Weights of a small GPT-style language model, trained from scratch on English Wikipedia.
Size: 8 layers, width 160, 5 heads of 32 (1 for keys and values), MLP 448 SwiGLU, vocabulary 585, 2.42M parameters.
Training: a variant of Adam for these matrices, 147M tokens, 4496 steps.
Each number is 200 + 20 x the weight over its row's rms, rounded and kept within 0 to 999. Layers, rows and columns count from 0. The size before them is the row's rms in percent of the matrix's.

# layer 2 MLP gate, 448x160, rms 0.0934, rows 372-401, columns 0-79
097,195,209,218,197,195,172,211,205,186,203,182,198,196,183,175,221,165,195,197,208,186,201,229,262,198,212,196,187,190,211,173,170,191,152,173,201,194,172,204,168,226,216,238,212,208,143,214,189,226,232,187,220,200,186,194,175,160,196,206,179,188,239,212,224,204,178,234,203,213,215,217,173,171,206,205,195,204,193,204,229
089,232,171,204,190,216,196,179,212,198,209,211,181,247,204,165,180,215,218,196,203,174,193,198,190,196,198,192,226,177,227,209,209,178,228,202,168,178,204,216,221,224,207,190,211,200,229,194,165,201,197,207,219,155,206,148,197,206,152,220,202,196,211,176,222,202,218,222,182,203,240,220,207,179,234,183,164,200,153,203,214
096,185,187,223,203,183,211,210,217,192,211,197,194,214,189,229,231,243,190,190,240,181,178,207,196,167,227,173,219,165,191,200,217,177,173,205,215,183,183,205,164,256,205,212,227,207,195,206,221,174,183,173,227,197,200,173,182,170,206,202,201,217,184,204,210,183,209,194,214,170,208,211,174,194,239,215,194,162,206,196,200
098,218,198,208,192,226,193,213,176,199,201,225,207,197,153,192,189,184,201,178,216,265,199,199,189,180,186,199,203,227,210,180,248,183,181,192,213,176,175,195,239,218,216,170,192,217,209,221,165,186,163,209,213,192,213,230,211,207,175,180,207,216,195,202,197,196,200,215,187,174,212,165,188,190,176,173,174,226,179,162,237
104,194,205,222,198,194,174,226,208,188,182,215,192,209,168,151,232,217,161,206,225,199,230,199,185,162,210,184,192,222,185,191,232,232,195,164,187,152,182,191,230,201,198,206,175,198,212,209,214,158,183,181,176,195,200,212,192,212,166,168,227,215,211,199,222,202,212,183,210,190,232,206,218,207,184,193,179,208,172,196,227
112,220,169,183,192,252,200,187,197,183,196,208,227,169,220,172,210,254,211,189,198,204,168,182,195,210,217,210,180,227,194,199,183,202,235,209,211,208,197,176,214,193,212,197,217,218,229,182,226,243,214,213,230,228,186,218,198,175,206,186,225,196,235,186,213,206,181,204,197,224,213,222,221,221,189,241,185,195,205,183,208
098,261,182,182,193,185,177,193,225,162,240,177,192,189,193,180,182,188,156,182,196,195,215,200,191,198,198,201,177,192,182,204,207,189,187,196,189,181,194,203,168,242,248,160,187,203,184,233,182,191,186,230,239,198,215,213,191,203,161,175,180,206,203,220,234,190,182,209,220,225,193,225,199,170,215,181,200,160,224,225,193
107,214,177,218,204,187,217,194,165,199,216,209,191,233,219,211,197,220,206,195,192,194,171,193,214,214,178,219,173,200,182,206,218,208,242,223,192,236,211,197,185,205,201,149,206,171,208,162,215,207,184,173,203,186,205,232,229,160,228,195,171,213,201,208,203,211,199,187,178,215,223,237,228,208,207,223,174,224,185,171,176
107,174,206,206,199,226,200,189,174,194,193,191,185,244,191,218,216,207,223,207,202,221,226,190,202,192,188,199,202,167,182,202,219,233,225,203,202,191,228,227,216,217,223,173,219,177,185,199,182,192,191,182,180,162,207,215,208,163,179,222,197,187,200,184,223,184,195,185,207,190,231,248,269,190,192,239,190,163,150,207,189
111,173,159,199,181,165,183,211,186,246,189,181,199,191,201,226,211,203,239,203,188,215,168,220,172,168,220,174,164,199,232,230,187,188,208,204,180,208,158,176,207,218,185,183,197,161,183,206,210,227,203,189,201,190,191,204,221,209,209,197,177,239,205,197,220,172,177,218,194,181,203,186,203,203,217,198,204,222,182,211,164
096,218,184,254,181,209,128,210,210,218,211,201,182,200,204,199,188,220,212,174,176,211,216,203,159,170,180,213,225,183,202,252,199,218,220,186,163,230,197,204,208,202,215,233,223,176,176,163,201,201,189,181,189,213,205,222,203,214,216,195,186,212,228,194,227,181,203,206,203,218,204,191,239,202,242,208,211,190,205,196,197
097,185,195,192,177,187,185,226,209,197,204,195,197,198,192,193,187,223,210,162,210,189,197,197,182,186,207,178,194,224,178,202,238,182,211,194,204,200,191,174,216,239,194,205,183,209,212,205,229,204,197,225,187,194,222,175,226,191,205,180,195,155,172,186,208,195,187,256,204,196,222,214,237,201,199,167,202,202,213,207,191
103,205,235,248,198,225,223,210,175,197,207,200,191,220,207,207,208,220,202,196,233,217,175,230,189,191,215,235,210,184,208,196,219,232,202,189,191,205,169,193,168,201,182,184,196,181,188,192,218,198,170,229,197,211,234,212,240,191,210,217,174,218,193,219,202,180,182,185,212,195,237,202,224,244,217,210,185,143,187,220,186
097,178,233,187,185,212,198,206,197,170,179,202,188,209,182,186,194,194,183,171,214,173,173,175,211,143,228,198,217,200,154,208,182,215,215,185,191,182,206,157,156,244,195,199,197,199,167,200,230,203,216,204,191,197,232,208,180,222,157,220,208,218,231,214,198,225,198,194,208,244,211,213,177,212,187,197,160,187,200,189,237
107,207,198,230,189,186,172,265,217,189,187,209,188,206,214,181,189,200,190,190,194,199,193,206,205,238,193,167,237,182,238,216,204,199,222,222,183,208,194,188,198,217,210,208,192,210,205,214,180,198,209,180,218,204,212,174,142,208,219,189,162,169,206,187,201,215,222,176,217,199,178,208,191,227,256,191,206,205,206,196,204
099,204,211,205,172,237,180,210,232,194,188,224,161,221,202,180,193,207,206,229,201,182,182,214,213,217,184,237,240,174,193,182,198,265,190,222,194,207,210,184,182,178,208,203,203,194,217,203,199,202,223,202,217,183,167,195,167,169,187,226,177,197,205,173,198,202,236,191,185,178,206,204,183,197,225,174,213,174,211,194,222
106,217,193,210,241,204,191,214,185,216,207,199,213,189,210,224,218,218,207,162,236,200,171,190,206,212,163,177,239,185,207,209,213,174,186,210,180,172,199,172,198,215,186,207,205,202,194,185,191,208,157,213,201,202,219,220,213,215,188,179,214,203,214,224,238,190,214,209,217,220,200,214,212,207,202,218,203,208,178,179,179
104,207,200,212,195,161,200,203,204,222,216,198,225,200,199,240,234,249,193,165,208,202,169,217,186,172,228,190,174,229,172,208,203,196,221,184,222,201,163,171,179,249,211,205,208,199,234,196,196,183,176,199,195,215,247,213,189,201,217,174,186,211,187,180,232,192,191,188,237,205,205,221,219,177,230,190,179,164,199,208,222
111,188,196,202,212,235,149,202,216,223,197,236,223,177,192,184,242,217,224,191,215,178,218,224,194,199,200,190,191,204,156,164,223,208,192,157,217,224,162,181,239,221,229,219,185,233,238,199,230,191,172,196,209,191,166,207,194,202,181,215,194,203,167,180,202,230,206,202,206,192,212,205,218,219,186,201,194,203,206,221,194
099,177,208,168,254,212,188,187,213,200,216,195,188,225,198,223,202,182,197,194,215,183,178,193,213,185,209,230,202,221,214,229,249,198,214,266,188,185,209,211,178,193,196,197,209,190,208,175,211,231,211,189,232,178,186,207,202,175,140,184,201,201,187,232,174,213,172,206,199,190,202,205,194,194,245,233,162,169,187,200,178
106,221,211,195,231,199,184,206,201,188,188,174,228,169,218,215,193,206,236,178,207,184,211,194,171,181,190,168,147,181,197,239,198,224,179,197,187,161,212,182,202,184,230,182,203,184,183,222,172,215,203,185,234,206,226,193,211,197,177,189,213,190,238,206,207,211,148,204,210,184,189,199,187,197,207,221,187,207,207,192,228
099,179,250,214,193,199,208,216,197,176,174,192,165,234,213,196,201,226,246,201,216,217,182,201,192,204,190,216,242,240,206,206,190,230,200,208,209,195,181,212,207,205,210,176,187,201,182,175,215,171,195,205,179,170,164,205,185,200,208,201,195,209,227,180,203,212,204,195,166,180,184,201,188,228,232,216,219,195,218,196,194
097,199,167,205,201,214,188,219,196,211,197,202,184,208,245,171,191,202,240,205,186,181,176,203,155,179,196,185,163,209,188,214,212,196,220,200,164,206,220,195,197,213,216,222,192,204,184,176,178,183,172,199,199,187,195,223,181,167,171,201,192,194,206,190,229,195,165,173,239,231,175,187,176,182,224,242,187,233,196,173,208
105,188,176,189,215,219,182,240,204,168,198,216,177,250,228,197,212,210,185,142,243,199,174,221,178,200,219,223,222,208,193,205,222,208,206,208,208,207,217,183,196,223,226,181,170,174,184,181,227,237,241,217,183,202,226,184,227,211,198,217,184,210,229,180,194,214,239,213,191,214,190,177,191,190,179,187,206,240,193,219,189
096,219,200,195,211,249,198,180,202,203,203,202,215,172,238,179,195,188,234,179,226,218,184,221,185,200,235,173,183,217,210,203,182,187,182,182,206,176,197,203,174,197,197,175,183,209,192,194,178,160,178,174,194,167,189,191,221,225,175,197,212,206,238,178,245,205,195,204,177,218,210,216,190,195,212,210,235,166,169,241,223
100,217,193,167,226,236,184,185,197,198,208,199,197,180,218,133,215,188,199,188,234,197,202,229,195,202,210,245,215,191,199,195,183,178,224,193,212,183,205,204,197,202,216,196,173,193,179,221,178,186,206,172,240,208,204,189,224,211,227,171,215,219,201,234,201,256,199,222,181,204,215,183,203,173,188,209,170,235,202,205,184
093,256,161,145,190,214,195,203,167,201,185,225,212,171,218,199,202,201,214,197,197,207,175,195,163,250,190,218,216,185,191,200,183,228,230,209,170,187,226,214,215,202,196,188,199,203,230,210,193,180,198,194,206,209,170,229,223,188,225,211,214,195,208,182,194,219,200,224,228,190,201,215,219,202,222,226,197,205,192,247,225
089,203,204,200,197,225,181,243,219,182,201,213,222,219,199,202,196,191,213,175,210,205,170,196,186,208,227,215,192,227,221,176,248,181,215,206,184,159,225,167,168,180,193,191,204,186,176,172,222,206,172,156,215,204,177,159,187,210,161,173,218,187,199,236,214,227,197,167,206,179,209,210,206,204,213,207,209,169,210,169,183
100,235,202,177,201,236,197,205,191,156,223,199,220,204,161,189,196,234,194,221,194,199,217,189,216,205,219,192,191,193,190,197,181,188,168,202,204,181,208,173,157,215,193,169,194,188,177,193,206,208,210,210,205,196,194,229,206,237,198,199,196,189,222,235,196,152,228,203,217,183,221,212,200,183,188,226,201,193,181,232,209
095,167,168,241,194,174,217,224,191,193,178,232,175,202,206,223,203,215,215,189,230,240,203,233,185,148,208,208,185,216,213,213,192,169,216,205,222,204,194,161,213,210,230,160,167,194,199,182,209,197,200,209,186,207,176,212,217,197,196,213,217,234,189,207,234,190,208,202,208,203,207,227,221,229,193,230,201,226,172,192,159
# layer 2 MLP up, 448x160, rms 0.0885, rows 372-400, columns 0-79
101,195,185,202,227,228,206,230,176,225,183,195,214,197,182,219,235,194,210,200,213,220,181,171,226,177,211,182,220,187,192,189,161,217,197,199,232,205,166,196,194,190,226,211,186,190,155,193,224,206,185,216,173,148,196,241,222,210,188,167,208,213,224,225,194,207,183,194,162,228,223,192,160,226,183,197,194,199,221,184,228
088,219,136,185,227,226,197,183,215,214,214,194,205,208,225,233,203,196,215,204,200,227,210,185,214,201,215,165,230,180,222,211,210,160,202,179,200,228,232,205,211,202,180,183,192,185,205,212,186,159,200,198,218,188,179,183,202,182,171,204,204,175,211,187,181,199,192,188,196,186,186,206,198,196,200,207,182,210,146,213,216
097,195,206,231,209,213,198,173,220,221,188,211,189,204,228,211,219,231,186,220,187,168,188,215,189,211,210,165,218,222,187,182,197,211,194,173,207,209,174,225,176,191,182,192,211,212,204,195,219,236,171,184,157,236,210,218,223,180,180,204,197,209,196,253,200,219,197,143,191,200,152,191,177,229,197,215,211,199,176,188,173
092,194,168,197,160,202,172,200,185,203,216,187,237,216,180,201,188,204,212,213,197,217,194,213,161,169,211,207,172,211,232,181,226,193,172,175,212,193,198,241,207,224,196,203,195,231,211,185,159,194,148,200,198,212,168,194,199,166,182,167,210,192,175,185,216,209,222,212,161,197,194,155,195,178,230,196,204,212,205,158,192
100,171,192,206,204,236,221,193,198,238,219,211,181,226,201,230,223,201,237,190,202,210,187,181,206,229,219,177,215,177,184,198,183,215,240,241,189,244,198,195,160,194,202,226,217,187,211,212,232,202,189,209,252,214,194,184,213,228,237,235,192,201,179,196,186,175,189,208,208,232,180,203,189,197,238,195,206,204,226,194,220
115,209,259,179,172,205,241,221,179,189,212,206,206,215,204,209,188,174,210,199,191,226,221,174,199,177,200,208,208,169,214,215,188,189,200,182,179,173,183,205,210,182,197,177,203,187,228,219,176,156,191,186,193,176,185,196,220,185,205,192,212,192,177,201,203,193,203,206,240,182,219,186,178,218,194,196,195,247,218,204,212
097,169,211,223,167,246,217,215,190,198,186,179,204,213,220,209,217,218,222,211,216,194,222,203,200,185,215,199,207,201,182,196,191,212,191,217,215,205,191,197,213,180,147,198,176,211,169,178,215,192,204,177,188,218,154,170,221,198,199,227,192,200,214,197,175,173,205,216,208,212,220,231,206,209,198,196,193,230,208,209,210
096,225,190,176,191,155,236,179,215,200,244,202,197,199,204,209,186,171,156,192,215,199,186,164,227,215,190,205,172,178,216,186,159,174,194,228,193,218,208,183,201,218,172,161,221,168,175,220,211,189,186,137,206,229,237,242,218,188,213,182,173,191,195,186,189,191,208,197,192,217,195,231,217,203,200,206,187,182,215,185,173
115,197,209,207,194,218,208,191,224,225,185,163,189,232,175,205,177,170,202,230,182,217,223,190,217,201,197,205,237,156,210,182,210,214,187,232,230,197,230,236,190,213,206,218,225,203,215,217,195,175,188,167,196,193,190,207,182,178,199,185,205,187,189,170,205,186,207,169,165,204,218,220,213,164,230,216,197,173,149,201,166
111,218,223,221,222,205,232,192,222,174,221,230,199,220,192,212,188,198,176,175,210,193,245,163,218,228,181,230,235,180,191,163,164,218,230,215,190,204,224,208,177,165,198,223,170,231,229,191,179,200,226,199,185,202,207,193,203,178,183,182,209,166,203,182,172,225,223,192,211,209,213,208,210,193,195,186,190,195,240,193,224
091,227,182,212,187,214,179,141,230,244,205,157,187,179,178,207,198,192,189,208,170,185,214,174,196,178,187,204,197,174,188,231,218,193,190,167,191,219,211,213,233,201,178,230,223,193,195,205,181,192,225,217,190,226,197,227,182,204,245,193,205,188,180,192,212,202,208,180,204,203,190,193,223,187,232,204,221,211,211,208,189
099,214,188,180,191,198,226,216,229,220,202,219,203,176,200,184,188,223,217,222,176,182,183,269,221,223,213,222,190,196,219,209,198,213,186,211,169,220,185,220,169,200,187,226,224,223,239,198,197,186,213,186,215,167,204,197,193,196,223,180,196,228,199,194,205,234,197,183,180,226,189,210,206,199,229,192,183,173,193,213,196
106,196,221,204,193,229,235,191,201,219,210,233,182,208,220,219,213,198,192,235,214,196,184,227,210,226,215,238,197,171,217,174,233,196,178,201,210,202,181,203,166,155,195,200,212,197,204,213,240,196,201,216,223,226,233,209,220,202,222,200,174,212,179,198,212,169,190,182,193,206,232,213,227,232,207,177,207,144,211,223,175
101,185,207,199,226,173,188,206,183,196,229,201,238,221,199,233,213,199,209,177,219,208,208,200,172,169,197,200,204,212,194,227,216,229,203,190,172,224,197,207,211,188,229,202,198,179,195,217,181,180,178,181,228,202,227,198,225,202,234,196,177,190,228,195,213,177,237,232,185,230,195,148,196,173,236,180,141,213,206,175,187
114,208,213,157,241,192,212,195,183,194,188,182,216,198,202,258,196,194,168,239,209,199,206,199,211,188,223,219,208,193,188,227,170,197,204,202,188,193,185,184,197,199,218,176,182,183,206,239,196,233,221,203,185,189,182,237,221,178,196,197,164,201,199,221,216,231,198,174,238,217,183,217,207,185,223,229,198,159,221,193,243
104,171,199,200,206,195,242,198,191,180,231,178,222,192,208,206,209,217,183,204,153,227,204,196,183,170,181,153,164,209,168,225,217,190,192,180,214,182,168,214,208,191,183,177,196,191,207,184,202,174,203,201,220,199,203,187,215,180,198,196,226,200,189,148,178,193,196,205,193,204,184,188,202,210,188,175,177,224,166,168,196
097,197,212,187,221,208,204,164,188,204,213,170,230,179,202,196,218,186,159,181,223,214,185,188,234,215,198,154,245,176,194,202,215,160,174,201,217,179,221,187,207,212,173,210,188,224,177,195,180,198,177,215,204,214,213,226,219,220,219,198,205,192,195,206,202,192,235,203,229,215,208,205,185,188,198,175,228,226,173,181,197
100,166,217,194,188,167,206,190,185,223,244,195,202,184,219,186,243,196,215,193,215,190,198,199,202,157,184,147,192,182,156,188,218,198,218,178,217,234,192,172,233,202,217,196,168,232,195,189,196,142,223,208,183,185,230,196,194,189,211,202,189,216,172,160,217,192,228,211,211,186,204,180,184,222,197,203,195,194,195,228,189
115,165,247,202,211,200,223,146,183,205,204,233,207,214,199,200,165,205,187,209,180,210,177,201,195,213,216,197,196,214,207,219,189,205,184,225,178,187,189,176,207,177,224,205,174,200,217,216,215,208,213,211,200,171,203,223,173,199,195,227,200,199,193,194,231,202,216,158,218,183,246,245,189,205,192,164,192,182,195,191,192
097,200,203,190,218,182,204,200,199,188,189,202,202,191,150,178,213,219,208,204,166,211,205,205,215,224,200,215,168,213,178,225,185,161,182,204,198,200,191,239,222,172,206,230,170,210,218,180,198,200,187,203,168,216,230,206,218,225,188,212,192,167,217,221,219,170,189,179,242,208,205,206,190,181,191,205,202,197,177,213,203
107,225,199,159,234,174,217,191,205,181,205,185,227,178,202,224,211,187,207,184,231,195,203,201,173,222,198,163,149,169,231,190,182,203,202,200,207,141,220,220,168,182,206,183,190,202,198,219,140,215,194,189,207,203,198,182,212,180,243,226,202,169,206,206,182,193,171,195,178,167,198,203,200,200,212,223,192,198,215,218,210
098,178,175,208,198,204,192,192,209,207,172,185,236,174,179,176,216,226,180,198,195,152,190,227,171,193,215,188,202,174,187,195,221,212,207,159,188,206,193,211,207,194,211,213,223,196,183,196,208,211,164,200,229,197,178,215,204,218,197,227,203,179,200,193,210,197,238,246,209,234,213,173,188,211,216,193,162,192,182,209,225
097,184,164,192,200,172,217,200,217,203,221,184,198,206,210,162,186,208,212,217,172,184,199,198,182,196,167,166,169,187,187,228,215,152,198,159,188,220,220,190,187,190,180,230,184,196,172,232,186,191,206,210,227,212,178,213,170,194,199,229,184,177,190,163,212,192,186,167,219,202,175,198,160,170,204,224,203,213,234,190,210
113,198,199,242,181,187,211,172,179,194,175,187,216,178,200,190,206,211,203,199,204,172,195,181,156,216,225,215,170,178,204,167,180,181,199,172,207,207,168,197,211,149,197,183,217,217,207,201,213,211,185,195,165,182,203,189,216,161,185,173,196,177,201,209,213,175,182,182,202,181,197,217,206,219,214,181,202,161,189,222,175
096,204,182,211,204,172,182,244,196,179,189,213,187,226,171,204,179,214,196,192,183,192,222,193,207,170,183,211,176,225,192,190,220,230,188,179,231,184,202,195,213,214,191,211,253,197,220,193,218,179,213,222,208,212,222,165,209,224,211,198,173,177,194,198,230,195,174,194,198,174,190,210,196,214,178,209,189,233,232,189,200
094,204,195,198,205,229,185,184,190,212,214,233,194,191,213,190,211,206,208,234,212,208,186,245,191,213,150,216,217,172,218,209,186,165,220,214,204,211,216,232,189,160,207,171,194,183,184,210,151,189,202,179,230,192,180,194,197,211,227,209,236,201,184,184,170,187,194,213,180,177,210,199,210,200,180,225,182,205,217,214,189
099,229,188,185,198,177,184,200,188,185,216,194,194,193,194,177,242,208,200,208,159,207,204,200,200,188,213,226,174,179,216,212,189,203,172,209,189,141,196,214,236,170,211,214,189,199,187,197,219,207,232,165,198,227,186,264,237,231,213,207,197,169,220,200,216,167,208,199,247,186,186,228,216,217,217,205,200,143,207,239,209
094,196,182,228,191,151,206,199,203,205,222,225,174,189,175,199,222,224,227,212,209,200,195,226,204,198,156,212,230,181,213,196,193,179,216,167,197,237,165,208,230,221,208,209,219,202,243,244,191,194,203,211,185,200,241,225,199,174,243,224,159,223,235,165,200,196,207,243,222,205,202,202,193,229,195,177,204,231,188,213,251
099,211,212,193,186,192,205,193,213,187,219,211,182,229,180,162,231,229,194,205,207,212,235,179,199,182,240,185,214,162,191,177,188,198,177,199,196,194,188,177,191,227,202,169,180,225,163,217,198,211,211,196,204,183,202,204,185,207,209,208,204,185,198,234,188,187,235,231,211,187,195,182,177,187,193,202,185,220,180,222,227
# layer 2 MLP down (transposed), 448x160, rms 0.0816, rows 372-400, columns 0-79
101,198,200,177,196,212,201,225,213,190,216,189,216,179,182,182,203,194,172,238,205,189,207,223,161,176,199,195,167,200,210,201,188,211,186,223,213,199,197,188,197,210,195,171,218,196,205,228,168,180,211,185,157,198,198,212,229,180,199,167,192,202,214,205,194,183,170,208,198,173,170,211,206,176,208,217,226,241,176,181,173
091,233,211,196,180,192,198,189,188,208,221,207,193,193,194,188,154,197,221,266,176,189,218,196,234,201,235,222,212,206,201,225,181,187,192,181,159,209,223,191,187,189,182,221,235,214,201,191,208,211,221,205,224,212,191,219,202,220,201,187,216,205,209,177,205,204,251,204,188,205,208,195,184,187,170,197,187,211,219,209,197
103,216,160,224,203,183,205,196,167,209,213,192,217,200,188,207,206,170,197,205,212,181,198,218,204,210,231,181,189,184,194,221,215,188,188,202,235,197,168,217,154,215,186,196,195,206,177,201,226,187,191,209,202,203,241,174,187,193,193,218,177,220,167,218,220,192,184,185,231,196,195,189,213,200,218,204,178,217,174,216,180
096,198,201,187,179,193,161,205,173,218,154,205,175,199,178,197,196,221,219,212,222,204,227,200,171,194,200,205,207,192,212,160,232,183,184,210,239,187,193,216,219,202,219,207,205,199,221,213,131,195,203,206,184,210,202,216,215,218,200,167,223,190,175,226,188,214,254,196,190,207,219,199,191,170,187,201,171,227,228,192,207
104,199,214,185,201,203,245,187,193,214,195,202,217,201,245,218,204,199,218,184,197,198,176,176,219,213,195,192,211,204,171,236,173,205,196,226,209,213,181,178,174,218,244,184,205,205,201,202,233,185,214,211,228,185,217,200,174,182,233,205,149,223,227,184,196,188,167,198,190,207,159,224,175,208,221,216,202,176,215,244,179
113,166,225,185,179,199,256,225,234,214,210,213,170,224,192,229,229,185,189,208,226,208,209,203,195,159,214,196,190,199,190,201,207,207,179,216,227,210,205,208,214,214,223,180,195,161,209,182,224,168,187,190,210,153,217,205,212,184,202,226,183,154,176,188,193,178,213,212,211,207,201,215,223,220,182,221,170,212,159,252,236
096,175,215,224,148,206,184,179,198,199,220,181,213,184,204,177,174,228,177,183,177,208,194,189,202,210,184,181,189,196,198,173,187,218,211,204,185,221,210,178,203,185,181,188,210,166,213,205,240,197,192,220,214,238,190,204,198,210,184,150,187,236,188,180,169,174,199,193,209,229,208,186,223,215,215,159,233,210,183,231,214
098,210,209,190,209,159,224,187,214,210,216,152,213,206,207,213,218,175,181,262,204,219,195,196,249,194,190,222,195,178,184,181,182,188,182,218,192,190,217,193,217,250,177,197,211,210,215,218,231,199,230,206,203,227,189,190,190,201,207,201,233,202,172,175,169,195,249,223,183,227,197,207,228,206,210,208,181,157,223,223,146
112,189,218,182,163,153,197,205,209,198,175,211,155,205,199,173,214,191,185,250,211,177,214,188,220,187,212,203,202,210,169,184,230,234,198,199,227,219,196,208,187,201,222,184,213,209,173,196,207,171,198,201,213,171,225,155,168,194,191,221,194,205,151,198,189,201,202,158,213,209,179,212,211,186,230,220,168,189,199,169,162
106,216,199,231,201,211,217,200,202,140,224,238,190,210,186,203,199,198,196,121,223,169,212,180,198,233,175,226,235,166,190,163,200,211,212,232,226,179,203,221,191,187,229,193,177,223,205,179,203,212,196,204,208,183,224,216,220,189,209,189,218,171,199,188,212,203,225,172,200,227,194,227,254,212,199,184,192,176,195,189,200
094,211,197,130,199,212,220,161,209,242,213,180,225,186,231,200,198,183,188,234,165,238,191,168,198,216,214,139,202,199,176,193,201,201,172,187,217,186,192,201,206,159,206,198,201,168,214,230,191,174,208,215,192,194,204,197,162,208,181,173,207,189,201,236,201,208,206,207,221,203,207,196,136,198,185,182,207,206,185,202,187
100,188,207,223,207,221,220,224,188,171,191,224,164,239,205,193,220,195,169,181,217,179,195,174,184,219,219,183,175,220,201,196,231,162,177,216,186,177,197,180,217,232,138,185,174,198,204,200,224,233,207,228,170,188,210,163,221,205,185,172,207,175,190,232,177,176,215,184,179,214,233,211,201,165,208,202,176,187,179,176,199
103,188,196,173,215,197,216,189,201,195,223,186,206,185,225,215,187,164,178,222,191,201,226,227,199,227,240,204,203,194,197,164,229,187,206,204,265,196,184,215,197,186,203,207,196,209,210,218,221,202,179,233,179,205,183,184,214,228,193,205,202,190,168,229,179,155,206,208,195,268,193,187,205,203,232,178,214,187,195,242,198
102,181,211,204,213,215,190,233,177,199,190,197,209,181,207,199,207,220,189,229,193,181,215,191,225,168,187,218,223,165,189,224,236,224,193,179,133,193,212,194,183,233,216,212,189,160,184,231,214,154,196,225,188,189,218,185,210,221,186,216,209,211,224,189,190,195,165,173,204,208,219,195,151,193,219,178,224,197,216,194,160
109,204,209,193,177,192,204,206,190,194,216,199,190,215,222,199,188,187,138,187,175,211,175,214,194,217,205,233,213,198,192,176,192,182,203,183,208,208,186,197,172,193,210,212,177,152,230,174,233,215,231,174,175,210,199,231,188,180,221,213,159,172,191,192,188,199,185,193,207,220,214,175,177,204,180,191,210,181,197,172,183
103,209,175,216,235,234,187,205,183,181,222,218,208,179,229,189,200,205,190,167,198,203,222,185,232,182,208,183,177,206,184,194,226,136,190,205,202,183,167,218,242,227,203,195,154,170,173,200,178,210,166,204,210,193,217,190,217,187,206,215,238,200,176,200,201,198,198,199,196,212,209,186,207,239,203,233,197,218,250,188,178
106,225,213,173,209,214,231,166,250,195,218,166,229,200,209,214,209,199,174,233,170,201,222,179,233,215,208,195,216,190,186,188,204,184,190,169,189,183,223,214,203,179,175,165,203,194,203,224,209,202,187,202,220,227,183,189,212,237,201,189,213,210,208,190,195,180,228,227,191,256,209,201,176,217,195,200,223,212,196,186,187
104,187,199,155,184,190,230,188,204,243,227,190,173,185,224,204,202,173,191,242,230,197,194,204,188,196,195,183,179,188,174,206,195,178,199,216,201,222,198,195,201,168,176,182,183,223,191,197,161,207,180,193,201,172,177,191,205,194,215,199,175,202,213,191,186,222,221,210,227,190,202,161,185,230,214,175,175,191,245,230,213
112,185,211,202,181,201,213,192,218,184,211,218,190,191,191,194,193,251,199,174,191,205,201,208,177,206,217,175,206,187,207,185,207,213,223,224,170,220,170,166,217,195,211,183,198,221,195,248,214,207,211,216,190,203,190,193,148,163,229,194,234,174,199,152,189,228,195,176,204,205,228,225,192,209,211,187,194,229,220,206,211
100,214,193,194,189,211,187,162,219,203,184,224,216,198,172,195,209,174,226,174,200,198,186,189,197,190,204,216,236,200,211,174,182,162,207,225,220,197,196,225,227,226,181,238,173,199,188,213,199,195,217,226,166,230,208,216,182,208,190,167,193,201,217,197,195,160,196,188,215,206,178,219,232,211,161,180,218,194,185,203,178
108,211,184,178,188,200,220,168,158,185,202,186,178,187,199,234,242,188,186,217,173,186,190,174,192,237,233,160,152,185,234,192,221,173,192,212,214,172,183,210,219,221,193,166,194,236,228,188,166,233,204,194,232,190,188,208,208,194,237,224,218,200,175,208,193,176,193,210,198,196,216,204,223,188,159,214,163,175,192,206,207
101,210,170,210,176,179,190,226,209,193,148,194,207,199,156,165,197,223,204,184,192,203,201,212,154,182,190,202,199,183,194,169,227,225,204,166,199,195,192,204,189,208,246,198,220,189,202,197,184,198,203,187,204,224,198,179,214,192,202,179,262,204,219,191,210,223,227,215,209,184,205,187,196,177,223,238,181,208,194,198,226
094,196,218,172,214,196,216,184,189,201,197,172,195,192,183,219,214,198,191,243,167,199,212,186,250,203,225,151,185,193,207,143,204,187,181,195,212,185,215,214,193,189,190,188,204,179,223,217,199,212,189,208,218,178,189,183,180,218,201,192,220,191,206,224,177,167,184,207,186,187,196,233,192,179,170,188,177,158,192,243,198
110,218,222,231,182,226,207,188,168,175,219,183,186,179,218,194,176,183,218,181,200,197,227,177,171,206,214,224,206,166,194,155,157,208,192,163,209,183,156,221,215,171,217,174,234,209,223,214,219,206,212,184,200,198,214,191,225,169,180,180,223,167,197,228,225,165,175,216,168,217,176,200,207,208,192,190,220,177,221,213,180
096,215,227,201,204,197,174,182,214,196,185,193,130,207,177,203,203,193,195,206,194,243,179,187,196,202,197,210,188,203,214,180,211,199,188,168,213,190,222,232,214,157,176,206,191,183,179,189,207,205,223,178,204,224,194,188,222,220,214,205,226,176,197,197,239,205,190,187,175,223,213,196,227,189,265,184,212,187,223,171,195
092,172,194,190,202,161,202,205,174,232,239,180,206,207,208,206,190,192,200,201,212,223,229,207,209,227,189,212,205,194,210,233,166,185,179,199,250,214,206,234,194,179,212,222,233,219,172,198,168,209,247,198,219,223,217,229,239,194,178,163,197,242,193,197,199,184,206,194,235,179,189,206,198,193,212,175,174,165,178,264,196
101,211,204,213,189,211,218,208,212,208,192,182,230,221,247,223,209,218,218,240,178,207,197,235,143,202,214,211,215,226,216,208,204,197,181,220,201,191,226,198,249,220,166,233,224,190,221,160,194,208,234,188,211,208,202,145,223,215,234,194,217,214,186,166,178,198,223,195,224,206,202,206,203,235,207,171,180,184,222,165,185
094,198,212,241,186,176,194,192,185,177,208,202,180,219,178,182,222,219,215,140,217,173,231,202,206,200,190,202,198,191,206,232,138,181,214,199,215,205,183,227,200,228,225,231,222,169,223,202,204,194,176,216,210,190,211,236,225,181,193,182,180,194,226,196,218,203,198,215,200,230,221,211,232,179,203,198,160,195,194,208,234
091,188,189,199,205,211,217,221,199,206,192,248,213,203,186,226,225,166,178,270,204,169,194,204,202,225,216,206,223,209,219,201,198,226,216,215,191,193,257,221,216,211,205,201,249,171,175,199,176,202,194,199,193,188,184,233,162,185,239,210,196,172,203,190,206,206,220,192,174,165,170,204,216,211,174,198,227,194,221,181,179